Each number is 500 + 25 x the weight over its row's rms, rounded and kept within 0 to 999. Layers, rows and columns count from 0. Numbers have three digits each. The size before them is the row's rms in percent of the matrix's.

# layer 9 MLP down (transposed), 256x64, rms 0.208, rows 12-118, columns 0-63
112:481511500482504471510490515515499524525465455493475461475508519549457517462491523518513524529493484492511493476491510504452462561488476516515526465543534492527502498557489499526516499467518487
092:528492465540503497482535553464537507503479449523496498428522507499501543471512506503512523434517511504492489492517494516474492516491491509499488495535460469545495498531511522473502505488483531
120:506494534516518489513486508453525497473494535504509512469533549460489501484537496497478490558507473543502502479471487502507532553541489501494460495476465507493472517503519482551517503459533491
099:548525470483479543484477492502489495527498472493462508530500451447534513525526486486509457519473489518504475514514530506512514492491530531493524495476531500493526458511453522472464501531467467
110:510535521452502499482545516501522512532450488465505498524482522470467493502523493526536505493491508491504532442466481470557518516522458498495517477509510534492518526477490446511494524467498503
121:556535479518512519512517464540445504495485493481516506494510454484458486490542480492501516476525556489506489532512540463471481486487508502496480507534462499500534483498481492538500466518509538
073:498460499489495470503539511474438451508469534491511472472511511452509468512531476533519500529558517532539488513508521491502495476511527516512439507509507520475502481496486482507485501547496489
088:505483487514479471498515491482492522516478417527520501440504539532489522516567485549504481528504487500516509489490496484524464479477495515482493516523478527486554484518477489511534491513521509
100:489521490475466530481534517498504537491516518510524486505461497480480472487494463550518516484520492480461568513533516469506486543473516487517477509485499504457468468545507537509459492475509514
088:446542503482451535449522504490495545489458489470529531477514498504478464464505519502506486456506519513513518497507456521521494502484518548492501471488508534515482502513475494501484506460551506
087:514475481447543451497516494464503498524524539504530540553513511466493518478500478468475525514479479501511478490503495523525557490518496497501482466491518487516472477519515463485533505444485486
095:486479492521469526528502482491515536523523503499504534504495485428502555479540473488500512509501468521490500488502488514521511483505486546526461490486541518506467486466523496486532531434466507
113:508511510512452453551495531520491488507499524541485495478537496482526466476457502476499482499512544532487520527502498485496464488484487462465548476526483522491521457503501529506523488464548502
082:493490497503483524455498484492486509519513538481494521513541455469470466467490483438450454521514516520485505509490506478524516516526541470530490556524500541521505484499488526484513508481463504
128:468520490536515496517450531543459493535465492459483483457494482518506493510496516503526493463515487528502496498488535523500539457527504477512467443477494503510520498488495509449504505548538506
030:503513495517508551481490550475500489544496536449501466529463452469524494503488527496510497557496487489504510531485507503500481510506525469494525500540476490533496512495514483502482478503528425
085:490500514554458490529551497505510487505493456543476454502520500536491537465509507488500491486521459492521498530505477515543495491494509513538505472485485514518449496441503531510484487465524519
091:498493444532508451519481495466507507500546498502551514447498451516518507472508500500459513480483511509501504488523537487491529455471510521532506486536466506520499462521493531506555511488510491
103:467523494484505506499539524496487516484495505486522523459507485512500486549476481521486450522497535518500475519474503535540522515481496461442513496522483461496475500565501490484529550472514471
105:508490501507512506532527479493496514549471453522470504514477493427503490498543479492515498502516483486521471488490538547520513503534530505501457516497486558505537463500501516467534489512463477
086:501529496497514480533533491508490497484485483497467479532453498482451503480551498498482452512492563489480494540490496483505519522541515517482481500496481486531550517474529510507535445486533503
107:476493473470546502480523482513483500498485539495514496520491527500505494539493488532517482524497529505499520479518477463462486509506435515488559514504468581493523462484475505484466492502510474
104:495469491487474470537541511485496456510509449545546464426529518513503509527513503534502500518543513487538525483491475500493442465496463502516484513492484507500504516502521497476500496487491522
093:543506507433483497516495525502505518536476532526470505530467472499483449477530509510488491502471498537501466492516494484544497509518472452524491515517505446481479486523467521525521511507486545
106:499491499508531522505495478566535484534476521441507513503491478533505499493470495471547554508524520483485524507511469495476492486525493522491484479464468491466490482482465495552533475507528521
101:490517508465494521549498474509507503534526494436473492550477485518471500495532463526539497521467517450490499494523483515494455490516503538498459480512457533519503462517528497501486484506533503
106:514498534517476478529466504505501507503487534496516434501476496523532525454517491444487532518488516491500527524488509517444452521495468504513512486510527461537475440494519502522519503517501491
102:551518483522486467497527474516471470541504438446514512517515486506528533524480502502501532481512491455435473539490521544478500499500485493519510476494493514517472531483528501498527506522506490
081:529527488513488522568477512480526509515508483475487480520503494490476500501468520476482505507498508518516526547511477541512517432497505544465485508544459508464462496463515522488481515497532531
112:492471476483471467510495508495552514518504525518531476447480506526513490498534493555484467513522541444492520485544497525512498490467529536489496477472489507469491469530498535508500523457502484
096:515555493516542479501522546519480474473512480495518516486499532476531499486529488496464520493476537518470499525471474523513458542524489428482517483498514463465468490506493489505526500481518470
097:503522502470472476473490520551540481485486516478547474506510474474523488519560481479495512497488468507510518520462476516497530511508494458518496502561515522463519497503484510541486552505533482
111:473511501500475486564511521470546509506512473484506478517475504490545512517560535510491530516513520461473492519494537487484501508504498459457518533533499464457484507488476499470479472491537486
111:531502505542522504528492517531475505467508468527519482497525529490513487529483477453513456483492500466476500552482473475515497487519501509482505511463488491522509518451445535496486506563518535
098:496499510542529514472483504491503534514455500481476452482486513506507489483488488441510493516501469480513501526523491498479494556489516577511455510504531479462538517538493514485531484515507526
103:493492508480494491526494505445526490525473530496482543509472502463514452513494502495520542528514519457481493468472514548470506507511477505452520450515518528459474514506516520495511477497556494
097:528555513502485510539534474520497509478506501459494547473492482537499514505501477536483482463501523483484513480504479496488453466498510519527513536520480476555505434486474509479495490505547491
109:558486461486514522475525499522444498502531510514516518466497494473493469526512496498475464461517535543532455517462533481520537473529519528510490486523489480465489510520485470495484472499516484
098:515485479561519501515545504506528492537498450498509524528526494530531529492545503482478503494493432495500480499520549533458482496500546516474483490502473494470493509467479507479485461495508502
101:503521484567518518518454452503537526463486466521517503488539499509471514504536511535474529482524491482510493538511491464490500535519514477495495440511483484496528497436486511498524498495500490
091:510500497528496496543517415491525512500522463502542482468485523475501560498519483509497486468502504503478469521547536507468497522498514525512451481477503525518530481474497512498479502521513462
095:537527480426502487462519484538528520475521555485498493494507496532473517520484483483472496502509456495516514485467528473535524479506492502578509502520515454474507490487501516494506494512486487
087:481525488495476498490456480518494503473512512497475507490481531556501504522472508470499493507518525511489497553498529503479550504512458463559494538517529484490430473528474509488507497474490466
107:514525499543508496498495464488510551497498439490551506462524464492503494487526508488465514525515443475547470485469533480484507527502482492497464474525484517532477521503515488527541503520495523
085:532528458447482520473481500476518493504460537459527502521505472503488502517497533514504462535470464495483483489490544527503529517531532509468552535515520508491490484508486495513479554476499478
082:522500501464470513462462525539475486481502532478474534586474514526480488497499526482470499478506477521494455502513525478478492527484505468527494505519522504486482482518484534509498534496454538
098:478503505479534499525490509460524486522519501537552488537509462520521446472522489504509510521523472534523475466497472512492495481464511429494501542557483487495493508484511501471509489477486519
092:521557487538502446487474505499544505491499461488499454455491493519511523517462478502499489519481495496487523545465480518514534467523457488462500526465473513489510527500504502497499525554522495
119:433505531494513514525530540481476450489488535451526528535481508543454485539546508493488504511521521505502513510511490473490461493489505482496560502528492494485483477486490474496519486492529516
093:524513557497492501495524495487452492473459518518486472507509501486509542520533505528505458488485507478480473512486454542462485422522476501515505536481509538505515482506489486502537528497512526
095:513507492474457463505502501512480521499495512503520513563508506527467483538529494469493521522513552472484500519549537496522486461475507500520486481533449489511517488505528498481482482492529434
095:524488561492515516540542487479487528507473476494509517486488448491469574508481522486542481520520479462511475495522489512481496479506499539500502495462546497502510518462514472477484505536487505
100:492513513478524503523525502555517452484495528469498515503485507509468524510538509473521488518500516546480468518453502507451442491553496501488505463470502481501483484534531492513473502539531490
094:536504492552501486492507501480540509507502456513536536415492560485525493469512460505489514487506499510510487493503535503532488499516463492504496467503489521474500470493478489447501483503513457
097:502531545537502492535510519442512541495510464491539505469463535521503454486507506515502490524514517485472456466535496510502518492536465463522499510521490533532476478518456513518502478512493479
109:494460478528465523496465518511490501501505546456537507485524524550485476499459485513500496455491547540515517523498521504501533466496486485503500490558504512480509466509469521490531458492486467
104:499487487509451467519456466555510493499483523489528518498498504490486535504505520526500478527491493459478497519479519486509491515506497493582485503502448529550554489469528512505502466506495488
086:508523481515507494490498460527511485521500536445507518481463494500460507500549498496532530488453518543461467489475484530498504503539520485518467534516536518497506476506487473478473496493547450
099:464502491566514525485488514483523506506491492505494503518534469593523480495492484493480460541509469501490506530461499502492479496503487509475504444484495465519469540511507488494492502506550487
118:518503478520505485510510506486462527511492498464457508493466465529508503516479485493552497507467517433476499533495515531509524449487498517490532480484476520507461498474498509504481500567530547
109:524505483512500472479519489484506538504516491492529515474520460452517484543493488454469526511485513509492524470469509443497507497490534518525478490466489509478573468519479537510478547516497505
123:505535475485506493495541507512461500514504508460517492532493489463505507488506484471526444513515507522478455543525527506490541485499526478487474497492485541451560492520503496450489483538527503
039:496493529533484477499519522497492488503472489506480417496470536494515526477479510525479459529488475489534512481495498493496496450523515473561524483501487542527483507491554481508483502506504453
114:510537535491499477472512502477492498484471505490514479432450541486480508488486452497510485480509499510487480513486506555525508506494483557515505476506501455520479485517474503509476549544544512
116:451497489461506504517520514474504521509501483471509529505494474419500525492564511476489482498506510490501520474513545502520514513504530513497488464547554529480466487483501473483512461524507482
096:523534499499479465517482496486512524500488499481501484502468471545483538462499561472485537468539518515486501497467509508491450521529521500538468510526499535492500463516430510517518514485497513
089:536509494505476538458483517504478510514536449481521502454533551552477474493442503477495496510509475478483507511473519465467545465512483492514519519523522490500505519498522503512481506454507478
111:506505531494474519547511489484513562483491535501493502522501488488458481478514483483477469494496464441493485493543506534532506481529481514525523514523487514501533485436455466516537478498502510
102:531494469495472442559506474515495497464534504507501514493566501500510533485517491526487473480512517499513507477514506485507465511468506527470502473470506518555546488473501527490484510444490485
101:532495527529482505506465542508467468490512515509528497501529522506457463505539498458519462474475524497514542540482494481492461494538508530492476522520498461492518485528509440532530480493496500
092:516469491458459512496539467532467463517499537497452516507528518525524492550514480528492513519499489486498496501532492487497514486488490527497505468509544511494560504485441467469475528479494519
092:525500481473496545516484470498494502491507453510488505470529485557506529468554521512529501505509470464502494490471498539497503490504514520500465491522573496498502514478497495456516493428507509
094:516498480508495508484551507471493462459481461539492491464489507440527483477537520497485491522532481546503530504486536479515488536499510467536470472469490542529508479509515508523494491492460478
120:498521483496501451492460519528513463525479470490470493516522499520503548475469482474500494506526449509469473492472523521481496544524527528477500466466531491508495536522566519472513526511498507
108:545517471528434533497499502526521518494482457473511468487462487485499531499492540518494491486511495442482509521489490511493463524468495472523508514519516508509455556515504483502468484536534481
092:476483500504509537539500527499494510511547535504479526478505500481527464474530476507465500474513503455496510554515484484486495539473491512495535496506482536445512466477453468505524531490461474
096:460447563549530484478521500515516496500496542494507475475474515489535512495518475524495499511502523506526523500487479447510516496463467480542534456490477501525527486488521463499486507510469529
107:487480532477492495486533550500499495485497480512510494501478467486491473507487526496525521532498551527484493507541467476506461448492444472519522454464519523535530495536519518489477535532500484
068:533545528497516509523481477544497451532473513444477504560481499527499486490526510461505503504441516478490498512476490495500520508492493500528488514474524498513460538548465530503502492488529486
082:504485443514540509505510517516499504522472511521483503512491485489476531482505520492531502473450526539464510519503475500515561498461488538488484509495512530471535459522522533433481488509491479
082:481507517556491485482526506532531508482464516503500510527451509489513476501520471449522451510495468513473475476517460509487559523540506467529525503472518464487540491486503477503512493528480506
108:528520449477477512458447459483480548495508460509548528459489496461506521516505507475488475508535539495525500465531504513498497544513517524490485529509511510495467474481473485504505529522479504
106:512519485485534462523516460464489515499505490479513503525489482474495536474511533493474478488511559513518471495519544483520523491486512462444493535519543532505503456502484464457503481469518520
104:478503516467539544470518526476519527480492538452492487510517519476553456491507416527505543500495543502500497493484505488554507501520483493466510506497491504487475488512475495489489499532511512
091:453476486497497541518522497484487531494522530421534477484483490507490488554521476503469454515490532504507519516523488465537509500510495529487521496482500485497505488544508510552475515522483458
119:509462455538507508501489528515496508496496503474520501511487521533489508539540459473475497508532520464498482547520513487472494508437498466541471486507521503472492465501479465526539550517481512
117:526496468485530528444556482509448528486461480493552506481481490533519486537462530475508474519498531538496498509535486506474486519515489498480502480506520460456516485496529498496476507526487501
118:517537480528460486537522508512521497472505498496488476444526501536476459442514479485509487536534474464486513548479467485542476530496536518497462496508510494521488464492531493511508521480505488
075:474485546507514539460532502488516505508541485520448476503548468521506468466480500516522565499560483486507536508482503469483497532478501504472511529466493508514471494486480471488485478487501512
112:515477451499521520522519450471472543505526523476510489449564489490503472490484518536532483555466476482495485456480531518526507462508488493510512545508492484471510483497497510505492523497514495
096:540521490501508447536479503503470483513491470501531537526433538439495482493522513499485502465462530481475492530507528502484477519546496476507541535476511509499496472480521504506479478485487516
099:547529491540502549493493507530521480547493475500523510463491500505471477506535510528486500522540490515529503443501469446502487488512528491474489503530468525489493467523496511479552491516486459
088:527465531531519512489529471479512465490528538482512494543523533493493509493505497467461553510517516523513523515500487516496471508541468474453487487490506464462524502472434528510472518492497511
085:562493506505488514470461525450505488511503467525523484483506539494505502517516525500527518492460486538495486500463484520482488486511466520544556473533517469470474457519497518471470522490475488
102:467502482560509459518546515511461471536493486486498519478497512522494516476535495494553517541495547535451529482472459503495473524508488498491484520465483499512499511523478477505498518548488495
097:501487476511450515500487487529490476484521528496526521466500480535517427526485474505461480480507499513520515492513545499482525490498464479525488464498493481511551497501522488562539533489466506
093:510513478482516564516482493481483471485480493456497508465476500480470521498521494497481460480489495522525512528510571485466499520504486550470513539529501551466482504490512516531526475495527474
096:483530475469476532553514458487504481513473477539484510500497484463488473455537510512537474524492532500540496493503533498497485504546531549487474487481499501473529460517487474477525477515496469
117:548503554488460481544544524504483488515520467546490471463510511507513505492455474496504469536542499484517502505500508496468462511517448486531483541478475503514502487493532483496486520469490519
097:512531531504472468494492501528477488472542469510502495502496503489490513524485484485481460545497529522471485498509554515538484488492461525544491561532444516467500494500495496502504471463484541
113:479490508525508524506456495537487471534482472488529511476560515505513526481563483527495520474467489474492474474520502462475490514492510497554468450529475528516516523520498514485462492515491510
097:529542508555485508513491496528505506521489493490505514526512577484507500492514505483475485521526439467490498490484499534480512517482490493494513559479492468474481527449498481492501451461489476
108:480534512469518503506475486486498497482512502450535495473479490513476539533527439530524495470475494510468503524548493497526529493498525504458499491483508520499497449483518501538454553510526516
094:520533486466515500520432468518511502521491500461482512510547566507465463540514531476505518483470517474505472506479479461471481516497500485491521500481491509479517510483499525488530475518501555
113:504495479478481492497498479552501528480513465517523531482514485505544511562507490532485518511490487574490509457527533514535463509485495491470471441507510546524501508494465493488488490505497507
108:523503512494523516506520518511470506531475496488512552477517497439462483495542505498516484509487469503531529490549483464481503545516489470519455521507465506502474517477526525480453504532454501
106:462511503521495480529512501460450507506497504453536465505453498549497480504519491526559533474485539509495456513509503537501540506475503491466525498535494526516473490506483487498502465517480466
# layer 9 MLP up, 256x64, rms 0.233, rows 13-119, columns 0-63
101:492504568488517504496509470515463536519520513505504485490524538518515468493496488484498476511540559495526503503532491433501502488497512504503463488442527489511469486470485476491559501520479504
119:472466458493496542494493471513487507458517514475519509528501472516553538510469506433543491476522491474505544499520531524511537504509493494490529492539507510482469519480453498478488505466504516
099:482464473514511485482460547515520495496506500500508454521517445487474480454481493508510518477529527529553508491527533517555494508503550467492476499496500462502472493495467465516517508497460512
113:485490532492532525486491454514471496512530501484491511503544460500484501496473481498516471512484466491502533523505515471505523501500548543537500462511512468496430515477540547492478534512494538
112:524509516508515503521484463474474494505514534526477514533503464464465494512483478516443490508468507537458525497471489480467533504476506488526521478537551522511488515531455468481502457508511530
079:492535505527490493485458503493515489537516487494485535528508448572459540486503514468537498477449451494503505483481521524488483516495494499536546480483516481506504554489512510501515523480492501
095:487487492510519516501516492482442510498530498517515485494518471499533491500505472491552547516560487482539494522518539466504488492515517523481466487490510455566485519493497473490494459494468542
098:447472528508514555490470497512489528491501506489512500501469488465459498505477493472510502476499514538482553520483547506483542497486544493525509531494511488492487473526530446501464486539538512
091:464509541473546516510480521496499556488490513454497485504534492475515484455485445500529512509504496517487487515531507454518493547562498521507502476518472491502520518474485469534502460509491495
087:473509483466502501523499477502501528468495504525518529498493488452476501529448539458521564527528504502513533490521497459504495500515478507462511481508531521496462496555489458493503491502479549
095:485485526496484464460448486504505506481539505477492504516559521497523484515458532519501475482524529504554519494492504481510552508503523477517526508553486458481500495487479498548492452517512494
115:483470545526494541492516461510472458495467523469467496516518491452492466508497498468508507512533485500495491506497501530528497498529524490473549481479545512492496483499460503575490520520528520
076:430504525521474469479470501533508532483476506514500498521487509485463522510496444486549496469527507518482512549502495517505503522547504488481463515535517481482505515511475496491536468480477548
121:484476489503507494484509502485504531490481547482489490514509473461509473530444521489515497475578527545523500490520507480508507497469530499452545520506503543458509508523468495479501502464465497
030:482480530463554523460486460498465495495515537511465480522534518462530493459448489477516533489528483517490513496501470502502521495496521521497554523484508490525492529506525481495517471517493553
088:479496516518501489513504463488478492483479507444458534535528491526452516480481528506486489498494487515531532467559505485486495555469479513491521463514531511512520517553472524469512490518474493
085:470512523444493550475450492542526481533494515514469474497486500455547487504514501481500507514483546454468519470505492513539499525504525506522511502507533495490474507526461484536512508509462516
105:517526449518508486488520468482493498500502514486501528525564489457515484468490474521463536491476516486479521512527485443512513542457539469510531492507509492507526502510460521497490466474528466
102:500502549452503489450507496552510518467525523550516544532503473488527470470498513480523499478484510521507469517508467468477487492500496505461483501453554509537494502502509532494528499483478491
088:484462503520487488497461507463516499489507504510507470495553550553482470497488477486488574462527507494511514452494516515492493511469519500528502443474521510518505476552528488492491491507480502
110:506507486511543497443469460510493535496517500461502552499511486464473474496498521505503549473510548518478498516513471504463526516490526484463526539499525499518517491526482495470557478523478500
129:438457510483520491514522484501467537534546527531514483492553491470531521472500468512506533522524524504520489492521520442487501522493535518493486525497495522521472503482492463501492456505474522
092:498479477502523521500492488474468447525493498495496497525528515489465508517487491499476572499542521488477533455505492488556507499466478513463534533478549525521471496534520475476503497501474512
102:447492511507501538470510477545511475493500538523489525496486454512495497445479455508561482518490519531484494506539518496503513453537516527482487486504536497514459512520487484507512485531470523
106:497506499480502515497478512512501530449520509475499556523520486502537476467485511483516550498498550507503476465535451486498494562482499480466474540487476463472526512507503500466507503518494542
109:498497492511530512512529456483512521540543516475467461506527485527504461505454476497498493513532477540539477467461511506493513496469498565466493488501542530519504512487521501491518472497457487
105:510497488484482528429499523481464495499548518483510513504508505483470469469509481441519503499526518534486510495507500505553503507511537515522530515442519490527479495470481501527497452531487532
081:467445539512515527469499442535482493455531500516507497506525498520473513509505524500537486474551485547522475474534510468489498505462512539482527494526505534526513493480474486480490487481515482
110:483508534458470512479484464540499473513519522474499479524492514469560510476475517485493480488497504493489470493537521548507532528543529495480523551494511492501482490531461452545509490483511496
092:468516544487496532494472471506487499449524509490458517496502518485502464478483491497550487523484507517528521544529508455488530507497497488538526516458524458510487515462468550503472480533487510
099:502476506485502524509481460527476538496531513486476479526495473463532471486510507491532505524540490461508479477527455502482491513527552542505554513461508491555488530526506471485479514474503510
106:527529521493510510503490511481499471536490529529500536514525492502520448494482534518537492475502461466482517480488500473470529565510517491508500491502487476496469485538467493428488471529462492
106:500478538498559536484491500504476541498479502497463517509539482514526453480480514479457532487528488535533485512514497498481495502459498532468483494494511490505455562530525528516483493468487477
098:493476511506487525490542474481480492502525503501488525499477539475496546469454502478509535460516482468467488509540513463491542458530510524469512481499486551520506545520503494521457474480522504
098:489497527501485464458452532525492469520521512505485494522519477476500513436486491455514514513530523470525528475559479492494537503496508513521497456533464532510503494534487493483501490461484533
091:485497483466506520452504481486504536495484532522501477493498479498466479490505498470486460525499523537465505466462506478464561501485520507545529489493475527534538523520485495444507540524495515
105:513489473483531534478477461547502482539483555478462522520512496481497487522500535470488497476521501508531499467522554491513469518469479538476476483500516497510502506543445507526518486471473508
100:494433485534506548514455499506492519484480510499481494528519499504500511486507549464540491508563502489476518472516557490544491489509511484459480494519532475489508492523511462479524506489468485
101:486472453488519530524540484529495470511532513460489474519515481510465497483466541480534549499522477505492478487525509498541503493484485528524513462524532519542495545543501517501470480474483521
090:515492514487515509469486495480483450476498506462523492530516497516516491527505487522481484462487497499491568427495511447541504520526526527546488471530511467500501476530519491528494481491502534
092:430497537477509496500521482498496510519547533485486475496506499458495483528505472461489475519519556490486459521486503524542521483548554483514530494488483461503472524484477502494498532510496505
084:473512536490534500481524477522478460485526494532485494509534472461521517460487548524500502533534481494518529447524460495523523494461487530522484485501476519513509491501480460492493511497559532
104:500519497526486506497511488528509504536534527472497480533505476505451481454494503503493538549532482541476458484496488496493533536489491496536487447461451490478482527516477491494504448508519516
084:480437490513497504519479514502490550511492513493496451519499536507460466493494516509521501511540507509544473508453488473512530482481501516477507506501475495521498549523523523484465448534447493
078:496457443472515496540489520485517492518519498490465454480480510476522437478483495503535488496504506498531510496476513467511523490483551537503493517519556498528485482505548510504477512533497459
095:480502496478537567470507462495469495531495502532483520555507478542499510487491485463481498498472535478479531535513477490522488516504500505529475546493498467482432510521476468498480484509515507
097:465443544501543489495523473569464536518532513501527481501514476478513512473490543480531506510515524473470517455501495484532498518483492502496482466504508502461494533507472539487480515511486511
123:451504527458511537504517488457482498538521525498461522509540481527499472497496471503474509508513508484478494516531486458533521519520526520510448488449537506463521505513466534498482497537479482
099:493500486535556480497488460540454505503495500487499515503511480510515497515504487459522507488494504542484528468519509467513520509484547541445488488494513472526460559518491511459466534490482484
095:519506507508512527490473519460507467465553507469475502516508467469522475488491485466550526480490481432538503527525541459489524529492496498507501530477503468499482488540541482510503484504492518
093:511510496459491488512508502539476528476531523450494532498481487497528471528506481469490535487550530451486525505492505514484524537496490451550494526513516471470497527541510505519485452523483507
105:478498484528515521435497498481490552502477504484480529501524464501500505499456492484490526471497499460515516478525518502519509555550491458504502518506535483484508520546555490532475463513509510
093:501504521493476502451541498513476520495515508467509478506519475482559495464471470487511504469520522452541521521554487515541488493528495500473501477457509500456490517512514497526470527507528457
093:532497562483510490499472479499485536511524519479495534492508509490523459491479529509508470526513516480534531494556468499539519464464543487508466467528500498485485501525466510523488444526502490
110:499513499471498495491483520490478513501551516517472447507540510477499503461491479459476493509547514528439459509527503501519512517526511498471537511463496503480469540504530505514498515500477566
104:474539478465546500514488494470505497509496504530506515506522518496513516514463475470498495471515509540502522506456462440467526506460513480460508494477545508550477501528466506477519527485461498
086:515460507485513507485499475522446511485512529457518510500543503510469482498501530514537473503548528496477505509499521456540469519470492488482535454502499525486505511516525473465485453555485492
096:471544473520502534509514460469496478504513506511486513513497485477493507487446531448538534475480515534486512476529502495516464543478531526523530464480494439522496489517519506481507516545495496
126:488503529509550538501511460502471537513496509512466523507505504499553460511494529450488496507521479517486505501501513493465515516464507539476512479474496471479449557536496516470468533468505504
112:490516533460516503484463507541490491516538496522501478510554534466546457498489476471532508491519528482507537489511472472505520498507555466492558480502504495495462486497504455476506508499523481
116:459516527505542499517523488518509488509493522522464520497546474517503482490492534485465490474523507475534461473455462466504507496506505556482496488478485481520497528539511505523501456545448508
038:451530485505524483472516475481497488511488519513494512522578499533481524481480480502508489475488466469502495481484504492516534489476491528521473509500494490517527536558504544505492432470522528
122:511477505456505553507516459504499475519485530472513541518503508487475473487464509461488551502562459508479502482519514482521529478508521502531490512485528473502461527540475474516509523468517517
112:461443532504516500509526487516455499472488532478485545513526480465509464516482545498513518485456479469487538523493542499501563497516524499481459496468527531501487502486506526506487488505481516
101:451506557474515526499479460484511494460554514493490515501491500524497494486469489487535512510504551483507510535536462460509486456476499491500537471488522495514515560527485490505496511514461521
086:458532493460485501491492490498491461519506506483474517475515571517460477487477468506514554518496538482468567479511510482508537518518519458508525476487511501490478485481509472505478495540499512
107:500480536450515497485516462529475524515529517489520478528478491499465461468472461474523511523512531480528500507501466517527511459488551521518505495460516471470469553503485521474520508529492502
103:479474477478543464500492493534472495497492534491501476496496453520559478460513539484504505470524541499511527489515520495536488520532545517472446461483494478472492496495513521532513475497533483
102:500507487496515554506500505466457470535543508500466459525516475517489493463500466503476525497508540534470543475510508531476529513496554514475500460481536497512505478494460523508481494474508535
097:509477528487553498532495504511494486534486506508492498505522441523505485493468528478520523503488484501486488479507487482478485547474515549494537494505484463492486567472546542486468469535471495
093:489529496510518537465531470479497454451522508478497477508515475484536500463497478491490552490514490508513493478512558487482498507536512525435487510513494503504492506463468507507520495557461524
096:484518485476485526467478506503498473518527498461500503510510509490486478488494554490503531505483507469487500522517494522508548510450515527509528479520576524492457501512463556502469479497477548
124:503506480487517496470489502449448525458561544467501479524501504512476473492479512491511536513501493514513484508544496487484504479510557484492535543462498506543473471486484471535506508488525510
107:478498538517525517510490478500467480471507516462527515513514504503500484480495493506467505518537509525509488484491498454492506544462564457496491440489510499521514517520479480488518438535552492
098:491520504506532547492494494493466488547477520506490505515484476502477505508481522428507504515539522494467531489458490459500499523460492520539536507501504571489501502527486478448505514484479501
096:508476499514545487516510463514522490504507505446442476532532468537487521490480503493506465464499491515506496523529514452503509548524513504478509478533505513471519502533488489544541460472486468
112:504496494489492544454492504527493476543527524451517530555517484457486507500495465504549523499523468502484476508478524467502502523515545466490489473511539517469472537514472521483510493529477509
072:464489486498487491493507498461493565494515506532496504482498545505524502484485462531525531428541503528515494463514512499494486486529525471486529443522496481515524481453529488508499494501508537
081:468479509471502535500512512497521490488532507532416491546482506511520472513474506515466520513517503482481479445525478507531500522519516503525490507480531516494451521502500442457504533501497512
081:489492509507521476500490454489462496509505528505509478530537505528457554505488477518483507521510465521498497448513557525505490509459477515486530493513472532522492526531503499465540494473443524
106:469487516497463488446488474531482494497513547490465463531499537486492518482510524507473494479483533505529522481552532521513506536510531468506510497550521454527492488485486489480458495547500496
095:453511507504530519476451479512504556525534539506485508521527466486509505491474450491478474541489540509525481509499484528499488526470468501512503461502536481499487540505472510524477472494473544
100:486496508487499494497472508440429499521480513520508502541525484512480510513480495471477508495547469506533500493464501508495515506549483538497554447512510502502537524517514489471548481509498472
095:511522492463524477487497495492515494516516522560451507499485524471500502475492488446522439500531492481477493495484524495522512587498516460535487524505514526512490492505492488506489519462519532
119:491497534512493550494515457491519473488506505476448491526542483480467480509475471494482544495487503532529536464535454519484539508502495537491476534490544487502502514499497465494483478515536537
118:509493484511493477480484501490481509453485538462490493520492514467461510467497466524525529496507509540533528526526479489526529556526499460506527445536514470484505495542468477489473491497496537
118:533503490479471502492515508480492508470511523510493472555555518467506527453501533506520492536534534503461467526496493502490556522477528479480529498467514546464484495503479510484474487528513473
072:491495469449575473500520518471536497487498523514481509473467503493510512531489491463502474501469537526509511485507512496452469500506492490447528488532467527526518480506452483478498518539526508
111:515481504519497524502440485497491566518513530473468531526496513478558497467509506486518492519549547512484481500512494501508529523451500486507495499460492507478513533493472454517498485477456488
098:481529483500501491499512499492481507510499529505503505518518479456530486469505506491527531446554522518535559530518498465438513487500532552492486490452502470511509492493479485467506529464513497
104:496489528504466531492497497516497512468474513499503486530539509520509455469514475507457527510552515500477547476535492488512504477476527479503528442483487531489494484578515483463487508525495501
089:518504529410498547476486488489510503501507488469470490517495508477527478505464504492480463517512548457464498506516468498542520501494519536533509508506479491530500504503525522514488451513521540
088:488506500515514506505511487525447524525517517529507496527563495515488507467482468481497503475494547452519539491464523512515504475457481521510490487496496498489507494479479532523476420525469527
101:492502520495490538477514501517481494509518514445462543499508505495479471471509476466475520504529501534481504480481492510543531498475500563481481523463452455517471498505515540478448501483515510
101:493503554481494557466454496546495501515497517471484497494524497463493455499507511477496543479519515453486496533467451510504491500509517529493489541461494509507455513518502455516490508506525532
093:458511511490483507439530483537488507517497508521494458507513468480508496475514461482478492511552515507494550481504523527512499533485516489469535498533537513510488513505468508477441497503480561
097:513491538488481505483518495491512530484497503522484525503524487489526482453488489486425508490495484479549481501515477499480526523424520469527514499516486515482498470533501527501525508558526541
137:431457528452492490505491523501462529516509540513494497514568551455488527477506501499507486526515520485520495470484488483492493528477528523500521497473511475523457529492486464485494486488520490
098:479490505486515527485496496517482507502528511506464510501521498461537480502504534488512507522496524523470462428523455501479493545533513534458547490505505508462502505526491478475542487440498510
115:457493506475515514480477494542459485502520517493522518512543521498473468477508494507474504519494523492492511461528524425512502524535523455473487484514545502488464532518508506512512521473449529
098:491500513411535501523512467471493529480531510516465515498547503514526485477483530507488525500511502522458524494491463477522508475453498508500494463485467538506493475513492507526483484526539533
104:478480510480533507476493499544491565511495530454472485494493451474505534478500494513524489510549468505521486542557484478482526488504519498482491509451513486521529490499493465523510521497455500
093:484497533496492476481548482541456502492513528493512519512492455501468490476497484500506526499525490486520516476542502474517495492530510507438503467516524517496477487521451467536490546552458507
105:473448519482533500542469462539523469525508519488455503494510477514491518482477490523496506483513468517507559490527541468510520472529539500497486473492447505522484478488460473525519515499518494
105:467556460507504485489529527496470459494519530479508514529489520496495525467483461491482498485517488503509531515527474480528542533471512531510501486449491498475507512519460533485494476473543446
104:508469508489489482464504500495493493481534535457492467527523511473478505515509492494470519518539509544486492453459500474551562488527536528529505460514502462471479459493528517491491495480509502
090:480472536513539492514482515495504500482510520486494513507497492465490469519528495515503488521518508468526493474513508446529516533516511509523562482477474515519436513487484479446519493516446551